{
  "n_layer": 10,
  "d_model": 896,
  "n_head": 4,
  "n_kv_head": 4,
  "head_dim": 128,
  "d_mlp": 3584,
  "vocab_size": 21473,
  "activation": "squared_relu",
  "norm": "rmsnorm",
  "norm_place": "pre",
  "norm_eps": 1e-05,
  "positions": "rope",
  "rope_base": 10000.0,
  "rope_fraction": 0.5,
  "qk_norm": true,
  "attn_scale": 0.12,
  "bias": "none",
  "tie_embeddings": false,
  "parallel_block": false,
  "extras": ["some layers without positions", "local attention windows", "value embeddings", "norms scaled by depth"],
  "init": "normal",
  "init_std_qkv": 0.0143,
  "init_std_o": 0.00424,
  "init_std_up": 0.0143,
  "init_std_down": 0.0016,
  "optimizer": "adamw",
  "lr": 0.000538,
  "beta1": 0.9,
  "beta2": 0.95,
  "weight_decay": 0.0,
  "lr_head": 0.0037,
  "grad_clip": 1.0,
  "warmup_steps": 413,
  "schedule": "wsd",
  "decay_fraction": 0.643,
  "decay_shape": "linear",
  "final_lr_fraction": 0.05,
  "batch_tokens": [65536, 131072, 262144],
  "seq_len": 2048,
  "doc_mask": true,
  "z_loss": 0.001,
  "train_tokens": 814700000,
  "steps": 5800,
  "dataset": "wikipedia_en"
}
Each number is 128 + 32 x the weight over its row's rms, rounded and kept within 0 to 255. Layers, rows and columns count from 0. Numbers have three digits each. The size before them is the row's rms in percent of the matrix's.

# down: layer 2 MLP down (transposed), 3584x896, rms 0.0416, rows 985-1084, columns 64-127
# up: layer 2 MLP up, 3584x896, rms 0.0451, rows 986-1085, columns 64-127
down985 090:136113119165101097129170129121130116137103138142086100148170077156112111097094121151146139197151055170156148139124098163096066157134081126127129116132139190148103118127131121122098182139135093
up986 102:122160121070115160119152156143125098126066128192143074102098130099122143154115108143124040107160129134083147175128091138120143146163158112108136183105190074150203077114138103160151125155154151
down986 101:159175162158121089122177129134149100128114150140148116172130098155148151102124146120192100141079144116089195132177129157155129147121094123114163149110168141135126059071108189170097124197040154
up987 099:174153156117112148123099130163146152113157095143124113123155115106152113133119081132092123075190139133122205126095110068171138149113110143100147163124111104107109111128068070186092129179110129
down987 100:095136116157055092032069126131108115110192093137098147046146123080155143162145084133078180183101129094093090166178122090159057119105108141066085076092157092070180158113135118095137095081184147
up988 048:151122105104114158161054147195103160106132093112084190110135145097161099121135070155095139120151166120096126134119176117141117117071165156167109133126129123170164123073120092077184123121145170
down988 041:140083152089090079077138092145096132143129206143172132087117121069132110130161126185123150139176174130156119145128121114148173171150037083090125092061123129100041128122130162121106166114129132
up989 098:141154123061128136126101094161116220136128099093111135184137055157184146111112148120134136126098110118134165076091146113056142129082093154116204132131143161131075144119158192185217089103102134
down989 099:180106098176123109172127153148163181205081123133194127095108144157097146079144151134198095129116135133084154143141124139134163090173119124145117082149128169149124148092140133134153174098160113
up990 097:163112103068149150164109115100103155101075120129145147153199120108083116093144165102133198107113108076107140165136165141080103144124172106151088129139121086131162125060202094117143067126124135
down990 102:179132164090108158103150125156194127174108151156116139128110081105148152164062148161134135167176105110076179129099113111089175126115104154141058145161108155157121101153183072133149110161170098
up991 103:124091053099079156139144073145111166098162175139092103112177135153144112144136118133096112050111160155100124121121104134118106105166119075038038127175143154207142079139149137142109089095140111
down991 103:133157160109094112092162130137109145110082155099101127030180136108179098094132091070143128101178158117131077129119144158118175158115075094108123107197172121158147101094164098107165151083149107
up992 038:071161117093110178141089205160122091113097090146106120122124061149159098138153114114124112085104145108078155099111171130110092107123113116111122152107092115126165139081129143124170122162121152
down992 025:064098152176115075126063140160139118151157170140121159134108149109111107140126175111104147130138098184131153163145121187143111134116143084173072124096115137132081133150102160067102090143116139
up993 102:093174112173133108131135211122053140122147150184101096098122156104122158112168099079103146175134113144127145134145168129193089132096099123065135105115098109132113123136108135097123097210071159
down993 103:131153128194146118168104158137092131159178138188158136108141115125095140069185193095135097108104126152031141125150232154135185066089101169147140129129174140136146164135175116113090102154135153
up994 097:167176152093078105136138185125168208115129153114168114094120102130085105043113068091116167134174162124136089160052180131103076149130113131148128146106155195212142122119156101165091206177108174
down994 101:094178140171082110156111120106104150184063179126132097118139102061078121143100150081219123105122127153121107122145096101103075198130161062135074125189099192183094106109137114162128106163137104
up995 099:105136126139151141164085127183129126123168108140088156095073121152074130080051084132067143086162132090081172138139137094087100090174121109148035169047117156164222148124138170096165130153084092
down995 098:161066091096091125111133112177093136095079157117145127133065075105137108184156138074093168062120166149121132075177114214150211173144155166161199142099125117117097108096130065152131120159114171
up996 090:154094095118094143095185130096128182122155096155130153130106154148103151139132134166097103146169109161141133139170172123144088103178170087131103114126138137195140146151110097104126165138109148
down996 093:120160192152174112163139194152209123124118145096098115101137089097128172164154056135191198137115159107167174170071145162040090141106128211163157104140151116168156108116177104167132091142172127
up997 098:112144159141130128164108102152135206148142118129095154117094077113166119106170108084143134169161076091088145100124175130131147135162112142166109130096162122075114141086143124104088145094076171
down997 100:094172150095190122174109135151129146165105085097119133072114105122078101148082158108112168137101147109117121109154131117134136136135125119097071120141117146081150105155085153098116130134196122
up998 103:182111035190159105143102116147108101156132087103101106117106116152112190090161133103129062168165131129116195144095136129186107142102116101192089053146161114116115074107162148106141143118185129
down998 103:127100148107134122090125148121116135109132154165132182102109117174117129085160119152146129104194111182146156056108071135124103131082069140046162161118179085139132158147063131104109148065091116
up999 098:149159119155142176196161124164123093110159144027157129151193129101148105159162144161061206148122137161152127155127154137077102114069129158099109113139171151183100113076120163131140134109082144
down999 101:146140198056133150163123123105126092134184156134142105129146156112133117171128117124083108144120082113119136170198128137139149122159112145130167118122149106120139115083125122117093167098113116
up1000 098:085196092116071179168111106142125125098119117112108116070110131086156119166104150130142109076176124152093087087078148188126145135158129159140087110106189098095135106129118080128116107135122161
down1000 097:075097167113131071158174145117170197114135098159121110135071189120103121161090201090115144125135123090061129125134091133136151074147158123159138207062066144124188134098111064008130136114101124
up1001 096:120170091112183150137129119131135102150121144164115101115163094178129139118131173149101145081138074165096097089149162081166137032133114066104128119145106096142107174093140108159157094090142127
down1001 097:165133104103154138118122121119160134151083114104102202202147169127149139108152164051127108158162133121124115137158164078151135151110132125151106117141157130169134129175100155142109165223188190
up1002 111:147125085158124143126118173132105177117098129127138100227119090176085144127066091114067079076122086144130121061119187086214130107156133137070077183141114070181138094052156129126159068092162186
down1002 106:107150127096124116072180138110125124107195138166126112156164106142175127067120129138116111118145127145102132112142075153086163084175129130158144120166144179128125096099109171160120125085096181
up1003 101:136125111127100161126153085127058087152063141120102133087153174130128102121164120112163213153156185108084143103110151154139158123149142137122120094117127113094165116151103126200080089171179168
down1003 104:144117153176107094174112141177092158175062148183132078145115117130143133156126139186101162150101147094115120072097178117095108117090131159138165125067111141088164181138138063128169073137145170
up1004 101:184103152157138142088168088143089099155127203103119138138098136136102109189134138182127107158109091086134133145114100105081146116183139181172087151125101102149159130150115130070102123209137068
down1004 101:129160147127111121123135088065160150129076108106096118166151096157152121060156130098214169192118128168128138124151155069138085166129155140164167127135109062098172087100171126129140068146166147
up1005 104:154126100127139142148087120154069243159127121160110066084162139164102122135106110141177195094182131132102098130138137141125115167068101118162139139113125148155145149140127091195099080089141106
down1005 104:142095157129179092167111112119050179146121130091181126148206107186126104063120066154103154191089142153172161179134116132147137168125164137117114102140102133125065152108131095126194186068095128
up1006 103:162109084183137093113172189150116131101101114099150129121108111084156142100167108179125175113163134047078123116132161184092158062121126119192142146126104108183061130067077142167092091171116154
down1006 104:089089148134146097149131188124101085094093092098187100115094064097159098158130125117163120133134115150152086131197076138133135170126091108122100155175153121111163148104062107119123165129125099
up1007 106:108111145159116140175118141173060151145103115125134139122081087110145103113171093123144072179097124129147152100126123151121071088172160119089094125078101075137127130113102156078090206140113143
down1007 105:119150136133122122164128112063097132151146164160068117144104093093132143157108109136163127172142188138178133150157130160148113169140124121107059165137074152164158128113133144127167152085155144
up1008 105:143193105117125127164137153102094160157135119164127138149116173157142108055134049111119134150150103103120148158169125135116118117130171122161094112080095107121150114117141084084135125135109079
down1008 104:134132127109179119134106086143176127051138127167105204113152135122130056186198134135123160121060132158155142154128151132116124157134164150179121117150208099168035111170146166146151133128136145
up1009 101:111126116188155168153122115182085129088110097091155161224073127111078125085166086156126087124087199140162115102075131179099122086163116141160124109145127117139198115142208126127068162092129142
down1009 104:167095157201158164138118116105180080100096138119111157123161135187125166164099162120141091225146097106075177115151080122101104163147095156139154104084091132114132125140117203137089136166161096
up1010 098:147120107181092187119089112144077242105111125123182185081139138157145108099162113101108076163120130154116122108093106143155143091144188114059114173116104149189148087124116189166118139110143218
down1010 099:165102221122087081103145115113142131140146113097067182139147119096118049136103087149097135148136143104117075092173132130147119134165182124128142080054095162110131093180140130180107170150131121
up1011 107:100175090113159162118100117114141158188124155155125134180152154167123136147080069103138077126142117083114104133174115149173160149172139176114172160089105117146108047140111128176173146157045104
down1011 098:104124132060136153108074145186092179148106140093101139109193125140097064117177092158133098133104113146170116153108116098112200164196098118130197151128136154157134130137124121136108144133089106
up1012 102:105144133126131105102102113168092136117146236181139185181120136139156131058127157091145125093120162142089094107148117158160098075155106114145138112065124148172109070059086089118158154125162109
down1012 099:127142162163174121109155100123148143157186126104118172122117182180121105145080158090157105146116136139097127125170160181127106107123079103188134065190150164113124123123175160127164075128091141
up1013 098:152092089123182136168147134120081152112134171139148117136113157119127165141143132099117104098132074100118163104124071088165141159099143100105150125101140131149139141125121112137126199140125141
down1013 101:147101158140145205134102091154127139116196123095111132135165096161110114185106063139109106150177081186114129145089130100107191137155151065102124119066086111101108142145184139065104134094140132
up1014 100:082137112161134146095105178108095144164130126167170152143099104046097082118113136135116078167163134174102106113149160176076154098131129091103110134145123132061148142129124165184084166128175060
down1014 100:161140173110101119137145102127076063164049127128143127143132138132132181134114101156147114121146108093161136169128148130126099213131064120112126084113158113100105115108171118132168181226157133
up1015 038:112154109118112136190121154118077154147087120165105144143102122127099158115099071099109104137108120143138177162127146176120147050137214098125111146119105123100138133133170100106118083130096104
down1015 027:124121171130112073077171103153097115107054099142131118126089130061144190104081125062152076141130095179115156125049094113115108208138135038102067140143175091122123102171127150130113144123119159
up1016 099:133127082222125120144111186122165133173154114130098068094147136138148143155119110164141097081126123098113117160116118102171119108144133150087135176183119135194165146104163165103115141136120082
down1016 098:081109160147097122123074129117131149085161133139112201081131141079098156113098095105149097174148138086055149145149137125166093126150137163112089078153104107151127126109099108121111134119124114
up1017 107:181133149125128101121155179191140090143145149168174159131105079105100162130103121150072115121157157126153123171108111096136135040125152127146107112160158135113194159126137205143140154145151125
down1017 106:223156170176151162117147038193153134136175085137110161179092061133122144126142096153125141144147147122141156094149135114142163059138172160105105108152154111084133083109142127105139037133139225
up1018 105:131141130122137134078089103162107126178190145166082109166197160098157151198107089114097098110206128122117154101107118160135094158147049060130091055132125179206146095180121078138138154084066134
down1018 106:070105152157091140123072110179134089179127084083162119103118092129067147184189073088146116170137168136106115117162112142093158150184117115146120152131109125133120130131095071044113177068130089
up1019 112:113124068178138127120141186106148123130061138137125154132187146098101173104114124120110159181144133132126160141080109103145182089151220148126074186149145123117106121082117092175116159164071107
down1019 115:188114107107047089128108087161125120147115201107129124068139168129090102134098137077122194166158157152092170127141135094177182147113163152194168118115125139116116137103106153123088117150095116
up1020 100:130087088107109185112129179136172162171193115163142065165098156105080117090099164162136119124161082110137149115177100113137155128094142096119176151166084073111162137127086108167131161181159141
down1020 100:155169133130105100151058148161100103114123150070108158162098137115187100127097100124143116150108123129146007186136181078162141093131212122154155146057116161131170115073143168081140063070165127
up1021 102:157097132112166170173140196170148138152090144122166166131179150127136120116085121121096141117171146157145147091100198111143102084161142108166096140113165098129120119084100106150119073125169137
down1021 103:098131143113157151112132150170080123083141112085193133104112128136095129189131110115134113125211143154159145115060171143116166159147100135185140134158160177188105067144129120118160074131155102
up1022 101:141103120156094138146156150188074210110152093081151126155161190134131128104160076111138166124161147111075130107116121120078095177083134170203158149151159120135103162075158111093153111114120102
down1022 101:105121161112150151108108072155110079130112163122144127131136141154147062105148080109116152122151131107068152085115167118114132082130091158149129112195175147138122139088107106149145086050166132
up1023 110:163170134148066122176116097178109148114132151113148139155127154073103151166172125122165141117129110128159099164168098093115074114072115139153185136161113148162140147144132076165142180151138095
down1023 106:096163160120139096111117163153156138101167099148127146151125161189104129129160139165114112139159123112161159057121146140128085114112156121091096080193171142138155118174058104147114140091120141
up1024 097:148141174143106160087184097162125150135120164107083153131096133175134126095103152151077111162203133164143116118177147153106187112079089097174095081120121151105124196142185128103148179159098141
down1024 099:091174157118097158141101101142160093139088098153183094168090134072193116108148143107144109069089134100119165128099122138119181114138189188118148129145114052150124058143144120120110106182146122
up1025 102:119113141164056150120163176175058138175137167112138109102152140103168132206120141195119093162149106104082156046129150126105079072091171141108140144126072068151112115067124144065143066097117089
down1025 103:124095074094095142124130089098151161085136136051147162186100144120090116156135171126159125154047070167092113113198194152137111116169109127139168150117132115130072142120071181091114125161165109
up1026 101:132107117152162164126133151129141165165118112135084125123131156159151116084141119128136164154117141133064083105178114137107134148165137134186141116104142143057107129126147075125152155120120125
down1026 102:126107168121100151183132198084131124131120101103128157059099167121140117153118135105152128098181125126126090141169062142095079152125125101181084161093088102072116134152096075127101182169099127
up1027 100:098142162160166096192141103216162095077097131126148115111146171136111152129034136110145137090139162141093111145090082070143084081132109137145152082080096141130143144137160102150103114162147145
down1027 100:137105173113116078106140132139147076143155104152169136080118109109167115122179108178067097128135110186144112130085091110129087108176116163179155075156118141118181127170147156206130196157146105
up1028 091:124149145139119108161198149121143173121179143125130078094101151108142127109122151151159142124072146178079083080198110122075102146156153129173130121140098087110117130038124116213124145116145092
down1028 091:134094152109111163125164122128156143115189140106156143115126094171130126195084119084083157128130108061149129175054145128101100137122120099073154089124153117191222120143141083114064104107113120
up1029 098:135167107116135164140120106127167130177159126130079100161048100146126100111079123122116099160129110142128107176176164116167124189128152142133196155139148133127090122107103116160125159160145140
down1029 099:124101148182122091120136140098142074112092101125091139113144091074115166154194161162152148160131126122111104120159091146086140122139148137143076108133123075233152149076152127129105132081150152
up1030 097:157147155094086114119122150144107105098110177142089132189111146097074224144133100146109062133109161125152179109117152079167099091122136151088135136147140164127154075169143180134174157183163085
down1030 095:103112165131125102135130141125154148051136113178186150119145134119122143130145159153104153062131100083097092110156165171096170129161163174140139175120142122127113117118123109099106161143107175
up1031 102:110124105069087128108099152153139127080123048141056070115160098160159132160068153144126095118140163069144073087130157137116092160093106094156171105192161087158189112111145180193138099112099151
down1031 101:069085118161094111082099081092125162154132154114155143073195056189134115074112112106158061147176103148153097123079197176073117150049117145087097133107126137085145114144109111133084088183185151
up1032 097:097183144143122153131132178134074127099063107111129162129162113159166208126158111123100086112094102150172130130087127144137149147156105102096173120167110099096084137066125149130074174065109124
down1032 100:128092188163086149144108074102108131128158072169126134077112142091132130123092109179162105134148145164129110173158103155092193124066150109092165168161082166068098085121119152091126169141088121
up1033 098:156158115134099198157121102121084154133146088096152135142152127083082122188088091081102105120186115121109124142076126154043160069136136156080089143125151149108133123062086082068113123069097174
down1033 099:170166156135155057142142168112122194121149136092131132073129194099196147097125063117156111141131153129115129137140115160137075139097139104086147144180079076099164127136113177161118080135136090
up1034 100:168051113174093130138151147170118254143078170103143174120132148165079118174149082112144113150195135008123054121073142118140153124142088097202102137227167128104152166098084113132131060140157114
down1034 102:140160184135164149138190122165212191111142160158122103140114155124172061127097096134121141124088126111124120163101112153137156139088177138167151104085096064143166124136150126148150181097107122
up1035 106:125146092123123135140137142155152140112200157104109151129165031187064133200132105116099092107134134128108176164102186135141114112116138115105168047122159124117124117131163117124148089070045172
down1035 104:129109105118120153096134177083181148098145121160130110127137138160183161128089149048157143116161086134088073113111113155152102155146116034116113133147090132110141202125056161137083100084174122
up1036 038:115132076139112165173139154185125149110137156146071120107125134178096159102154131122078160119114091091084110161122190119145129100097147193104160157129136105159176076121132107136142100143116175
down1036 024:097195128164172129123120110127093114164120090114116106132156124138145051175099190128136142115129147180167063164130078221076137115108152141080077088141165180155125102179151147126132157129119117
up1037 106:178186095128130167103162160174152143113140117155186106160161089139101109157064115092141145091146137147121114082138085140117154172165104195117141081092142125064149114151099119114137166146162122
down1037 105:154121133096121105073121117184128118156144120116138123114156160140067093101132053087186118136137156147088168124120107167182130122192133129111165137097171123147166106119174195141106125151071119
up1038 097:128182127122085116169114106129117122090139147116066194150134153083201119075162160130064176113098134158157111114126084125088155084181197137150147148084109134060179155182173113149117122154133114
down1038 097:099048176149109132085134167052110111089127115175090099097127145138150100165115128157168165118127124103161163108115162133136152163116086120053179075152161145191103121192156129158089103107110129
up1039 107:121202155133191143096102179147116182157043093083104208146128097098108131159154137135166168156095160126102114085131112135104175147084121166151127105142114152136129100192134153122141077141152094
down1039 110:118158103123136184154106117102173084135069126129128122167175096135127102133090144152158152153055185074151134183167152125137176106148107103141094152145095115098129109099168165147188143142208071
up1040 107:174201101182123133142108107147154098152124131118130145055143138184095156150090161109117083098108095113111177146115058082143090137098108153186143095127141102106161135099100152127119192153128110
down1040 104:187159176132161134106134098141101152191144124190124112095105141117137155159146163124155120137082108108158146178112146122114131169111138157190157197140114170150120136128104145105126116105122126
up1041 093:158124070154140124155145160144181082181161196123151176127087151107111103071120121140149127147127102132159102135101080139129089129130159138120171067134224144184174131083136168111159113133147091
down1041 092:160114086120099209176112154136084186104101084070076171093167111169164149084155110112114137135098105125098158131126154151144136118111096142112155111120072157114134170142194120123129120096104102
up1042 105:143109112137132136089111140138162114137174117192156068102112137156156124179137156152058088165155168104143150160152115112129086176155127115065138174150182150133107083155103111106086075145083144
down1042 106:154115165108145161108100143161114105127177164112137096042073190145166099142127128182247075132099084133146180138130155172132121095117124110149141151138120132167158125106097125125169116095152134
up1043 107:125125135105129154167100134062133150128146120172103125143156076170072103137116150115156138124133107116094094154144098188156163167166137099155086067074098128240148135130133162101117118156118107
down1043 104:105063117096124112137111124187118151133160080170131105107170141083166112134087160100097106116131117128104125170068131100196098105120128161115219163116182137154106173126136116198089183056150128
up1044 096:145125160147128178194102158104131124108161125170070116151121163102119153128124118163156092164149117132154101123139100151124047090135152156086133086176098151119172079157110143137098166126162089
down1044 102:132137131161110073095125154148126076151134122115069116086154133140103098132123163148152165150112133083209127159132054152102160143086110123100178131077187088167157100154171130166121162067100157
up1045 099:129121147099105111125072197135108100126118140036155104122163153081121137110178064123136151159122096147156111134114140134190055156075184160072128189076084141160180098072093127171151086126153142
down1045 101:131148146087124152116106187120092091122125171073193128178162154073142070068170107124080117141039170114099156127102169136158174123185088123076166136158097173125133164135155157129192115194132112
up1046 096:160133144092130124137179156143140174120104120134211117115176153134165075107129121176090152097084164114085122102058130124162166161115152193093131154166141120204173157096127095123126150092092120
down1046 095:064130117202050132116112140135100161142119067111147087138100121079130178146162130137131126192137105168200133114171123083155126140129111168178143076147103140128121125112167139101102133134140119
up1047 092:173120098118137144127138127108131121130089155095114090119129118103129181082096155192118129125170137132136107132117128153127082126086129168183140101149116194103179110119062069142102126090088197
down1047 097:172124170089181096169150170115113125142212191128074097155144105106065173157136188170136067172139140122125073087127067115143150134142136153164137155132116141123138148139223147180099096117107117
up1048 099:145133083114143131073109141121120169105133123168116180093092164105140168158111131235108108088115144136144117168135126090090071092153182079126129080095117129117097160135100137097111121117173145
down1048 102:088077092124137067116063172133211088125157085170159168123155139221167082183155091172111165105094085111149153153141109150169153109132180047151123110064073170156144098207079142157125139102140145
up1049 104:110139077113165170181110130148143206152222099140150073096123100044152144135118138119126079151150165176165143035218098098109165116164137128082110163164115086135167100132170116125163108189090130
down1049 104:179139137142137092106116064116122172182117082052087142123185130155088076130073117123140116160147127083179145113160105054165083104175156131160168156114085197105149150077131113093114166168191136
up1050 098:109136114175152146160118160068112100135120152052172140106144042115121143101128125184100164065182110118147127113141112139165153099133171135129128169136145109137239083187165133108148151155052101
down1050 100:192146139172129129136213087115131136175097126111164118140151133117178118094139151122131100111098132094179146186157158134132123207156106141127149139147153135157121119136129128208168119125060155
up1051 096:159146136120123122159074135196080131182149105132181139158158123136153143096142143098131177158104190110169113217145137133139086101072108126123122170105090124117135114113083101131112114129096176
down1051 099:140113135125154023141141113137121131113092141149147110156099108104092129114112170140092138154095162132118133111134159139108120139113153099093178178115139106115141068108160109154154189092145113
up1052 109:150101152137168131167121170167152122130119158153137110116159168078172119146172149172126095121100138108156100149125131162162133048116118144158074133117119151124169112129122163139125100174104137
down1052 108:123157140115144141109140122124167165130087114115148119113104112145096150152100135137084119163165143197125151081114075076124089115115178096145098076131149172047151171160125124155159161142157141
up1053 104:090105121130121128143085112145093134119176120097131152146127134136121196193110146182115168147099141116051134127170094136138166152151140096144122111102161105143170044171155207136155127090177102
down1053 101:124086151148073142156135191112120124106122132142189159126100153100119130136109177121156149140104142152135127113149153107149165101105181102080170157088105114150144137098086125079150128173135141
up1054 097:121118109114137162115141118109120095124156091117149108184103102197159159125113146057137111187180127130096142093092128101142117112173134118131160141136071125137116116118135158140114190101092122
down1054 098:171110131085136140079148103114131107070112132118123122123137126141136155140163120151126107158141142171144102186128160142153140081147125065139120161111092177100078104165132110104081136117125129
up1055 100:163184116113122132117123095085093156103096140125122131151151131062071166084159124193152154146136122141131093163151174182135117170056120107118141126092160139093120195152166128148155108095093172
down1055 102:186131163173123120091107153162135155163141114138159137106109188163129105127107153125134107155086097168145151158176163175099063130155123137164123140143156105152142146162135052110098170143152111
up1056 102:111117150079138108176090159107112090102149145094123142086163105046169159188163188206101132083145164147169124110091121142114119142124139108112095119152114083139186119113094140128120182119115112
down1056 103:160140154129143072147161096151086130105140137172155140130201123112110129149110175086155170147139151094209117130179138079125167148132131155125066115147107103132150093147134207133144123138149113
up1057 094:209094134127123192123085121126141135106138124153139082127165144143061141174117162176090121104098188092120136140119105172115110105112161158138137095132168098144097060122090161142043017130106149
down1057 097:128155215126116110101172151151105174159104141137141133193121110163188156101128149127127146223148039183162141110173149110189155157201160168106122150138136123119117142147130134121116198110150144
up1058 098:181100135145132172128141168114092201127126152108106114033096153146180215104156085167081123120138128124150109125108160132115148143184086094125079093135166104138130144134079164125100110171096108
down1058 098:099178137144167120122157148130188095179106138121130177117126168118028084119109079090155185122160140168135092110110113157103166180111172115126138096139119165180048146168129130162157173088129131
up1059 110:112109164120100128165133110093155144131116123135106145111074135139125190098098097165115074129161150135127094117143117152123139122098170192151156101128128145149080112165086067172110147156158122
down1059 106:145120118163170071094080106092125133128184161135111105186122075134160139129147090158091111147116125124165113090162175125172172160081097141108161126160168135111146157164107148129124201146124107
up1060 094:113050111142140112126087101113174164074170157119117168102142141177100197137086104132150107134157083088139126147106115103148126058115088181162138176116071075085126074105116075194131154180149158
down1060 094:132142061126135219147165122119114097186192182149111123180085051111196121110112135067108169134077141125117134152127118091090168122114098082087111100083134149152152159133162176060136138102071096
up1061 099:120206138119125157111166103133124172072005114091107179149118083093118116131140131161112148143092094051177113102085133113158157165137121110141131121136134114135129136097102125144133090164093207
down1061 100:079134132160154180178135172106167127143126144135131159165164089136084117119159128204106161148119104122153162162098126118084113127124116095125146157088156147084118055113115122100074177136096158
up1062 099:178174171096128161169089184168162130118116154115175126137099212084168106147132108164177147158079170082136132128150113076163131097145171096156112129092118141153101124135114105103139186169170117
down1062 100:111146119114124123107088135139151083112138145110136118091198198128120131107172126119165120116148132115124107102137151139138161145094095116157183109165188142171126068130135135150118141098135150
up1063 045:146109096109140164176101124158112126082094099171083167159120103124088121093142123122129143136117116094169108095133109107145066096100153139123165113176133169180195119149141152149179117179077103
down1063 034:161111124110153115128112118109112113137144180146094099127162168128100222088150163121096101129106131164105106160091136159201120150118106108165117102147133113123099142137128052173116106127119110
up1064 104:118143082142166132127097162159134162125134101113040154105135078114166129176080121157105081092082099133114091098145107085146124061070124123132147147121075143199113104146122155111114148149106142
down1064 102:150146112097114122202138130151138112160096157162114112113120136170102114141102133163098151078117116149136083160173096175091118148156140102150119149141139114137119149078101117136127116090214138
up1065 096:122109107048130115153107119092156094084145159162096098158218095120067198192094127173113137059108136125105100164159118158111161161157107098153130163135138167073150083121158095159113144143138083
down1065 097:116138131178110149116194101082093111104145108170092112200145149109165043105114176134108096116147147092123102106142146195141116114156157105180153095093096175110163139084139094119104173128106145
up1066 106:133161120186091166125082130124120180124133201140120129172140146099135183109155157145116081064160074136082110134186131146086078155159208205176155129139151147153133093087186155140127134176148108
down1066 105:188160098171143166146136144146124140141111128162095150129122170128124153152132132078171118079134135100090135092084110144138127129190045131133149064186173207169072107166168186148183137148124113
up1067 106:130151154097103153152149104113126072121100163136125134102116148136110101162149157143069184104113134123109133130191159102098087110106141111094160077164131077125092136074152128127119049115124111
down1067 106:139064113122109113160160094142105148143135146197150111119103094086081180134101120150135134103156122119146113096158155099168174163146127161136098100073125057088106121168128126110114148119096132
up1068 095:168144104120153165119058142151062109142148146155162110135130142130158123181123101107062076160181090090131129074152143090133114157110110103136134174156125098124138110190092094031127126176129088
down1068 099:109165123176094103124112098128144047105134110102132141138167117148131122065145089112136122117144141109107153143104119138124121113159130108120117093128103125153186140149125082118140107118129172
up1069 094:153089130106123139204104121089133132144146153149090188164125113135121097095147075106117110124071122056124091132078129130041062093124126120101124149172145161128151123121084117098166157126110155
down1069 096:136131168098107040086185147129155121150079153144125106114082185130172160095154139168149138097126113169083099073131137132177143131172170134136151119131057080095128109112202142115095097147095098
up1070 097:170097112117097152136103139134146115121073180091099102115152071115136144110173065163097093137134127060141125124149158150117072128091135160142114111106157147153134077101155114137136190178078141
down1070 099:047107146132116167119128117148142125129174122075132137137114146096128105167083150144127172158096187094101117107121121143147173108098155136114067174116093133115069154127132102088130127114116145
up1071 105:107203097143112158123139207129135146156112090102170084121081182157119177131112153135131131110161129106059058146083102126122123154089150113156109169088165092101197130115138139126118090110094165
down1071 107:055157126101157121115175161158168134109074141157163147142077107117108162069141130090111137155194109106126096122096152157161105147115157134123146104118108112147174044171101090138135091153128164
up1072 107:132109131103158162169116160137138193124071136092068122061064096145142148138149134172170102162135096121101100117107166173157172127156144138157098123104170161100130158153141049104143118116125166
down1072 105:096159133100133131154152194104191132113078115116100111128118067178160132155100086122144152216087138117127083121140107207162081097145087099128156158133106172102152119157090117157108114170123194
up1073 103:118166090112107124098162146112069123111094139146121107128118140143156124149087149110167169113077140111117099136119191159154183077092151107131146154106196133192116113109152156161194096127122167
down1073 102:127145163126182120117113155108073117105141136138140160176095105106099117124144110107071111139132116089131123156139137087181107188065138130144142122080164085112115120113138101134149106120145129
up1074 098:092220137108140146135166162150103174155116195093155181167133081067157103095151127099124174110050156128153090132085170195151145102132108101144099094188149100115081118067178091103130077081142126
down1074 098:195154133117128173109209100141111084094087196107118140101116069144132165114102145139081070131129170066153113152083120125103129107167119128159095084163162159128103109084031149165187133172157109
up1075 125:136150058117137152112107132117149189152083165135113149149142128091095109149074134118138113115160151112100101115194160138090142169125126126181132127147136155170104132116176133128156086132132138
down1075 122:144092164149106165075068140111157109100080131102105139182151151126133129127102156123131133099127172160106112091109121083146119089121157137130100160135117172146113121111116133151056145101123130
up1076 104:132154111105183110143098094139171149185124149107114117111129083069151140131087166173172128071149188179146121123084062118179143148144167155158146138083126150194121128131168140174123049113132086
down1076 103:051144142116153126127137087140134088148145111121103113142100129143126112149126165139076148123181103161155087044120134124101142151146119142138096088108105100100108211092104090166148113081111173
up1077 098:134140152145125149116173146129105139126153198153150056119142145146149162151067124115088118149150143163090071127106127128170111124144110137135088136104136167177199172157101128145094137144087164
down1077 098:159115138130111121098176133177166117137156105131034140135125131149086123123086154132164023117167139152123114086168094135142081142113100111158152127142117117096085152184167144165095126119106141
up1078 103:180122138151127176165102089106132137134052098160102083148144117089108139128125131138106078066139121038178119115118119071163117110140109097112173097110155166150154160116115064143143084169103076
down1078 103:140197156103095157191107081167104145167144123190125144142087120075100121135134153163112072133144121120112128068136109166130184104128113144151141118116116104098156105138084142141092170181084129
up1079 099:124202096130137136153069194130121112094117112103095148151199090089149114104085125197082179090089132059127166141105165103151125110136102154086155077116117152108149065051142048168137142078108151
down1079 099:087131083113137066182068119114128091115173102123087124117131160128146064122144116123091169151151119092158155084101128106171064126121107163142126091133151080156159101148163078080217166157070121
up1080 104:077141078129093130122171138071130125165163106142149067145098142169164051129143169203079110104165134140183153083186079128133149111148096146164193042192139088179147121123139035133140085102145098
down1080 103:111144182084144157097167135140107127160104114077084175112104138093100098169165066107129108149145083159129160101131152119155111176090141122109092127117214097146128145152122089149162117131136138
up1081 101:117071156161183167079088173134116149086065156147132112199126089145109113164129064120147173139155133172136093102072181116128184047108093106124192120151163116099108103124154085147102128110106148
down1081 101:203080125157102126130116135107118118167127102101112089171132113124120097134102108153149113110135122106114184175140162143123131125146133132184136159191095136176104125155134158128154163150136099
up1082 102:139153079086046161148088136105064201083077144190109118114134082134176127142106126146169146103109097094162098138170131184072048120177106151136067104162153117155128127085068115051115121113153140
down1082 103:074138102136157128045064101072184151089112141147056188087127144188151103163131139138147165144139124106086119182161083101112111093110132134115095115102202077072129147058109060099111117142175152
up1083 101:126176126129099138137112097165179083154209203143102152123111174172154131134147190131075112154117165109118120173137145074133141188127111189164212081160069167154148060134074099131112163135130113
down1083 102:108114147198108153178091183150104130127109149137105160143116128122186125126145124168098100158111201173147146106111088113144112066197128102147115138093127131129130140228080090153104114123135155
up1084 100:134176101157106181171111120101135127115150168170161120178198056111156117113114127133139160063121078124158148086136115145107081144104136072061099071136114150105128088045106088150101122096099160
down1084 102:177107134119096136093152138092155117152102116092083136143149109098164111081155095131153126141110072109143114133071122145161121139071131173075099142141159100149061128090119091103109138117083161
up1085 095:169154153067155154139155144089177141148085132131093120147120138111121183136217137189159111150171089099141130098153176092126157099097127119119124198157084099106232072169178132118121091130083155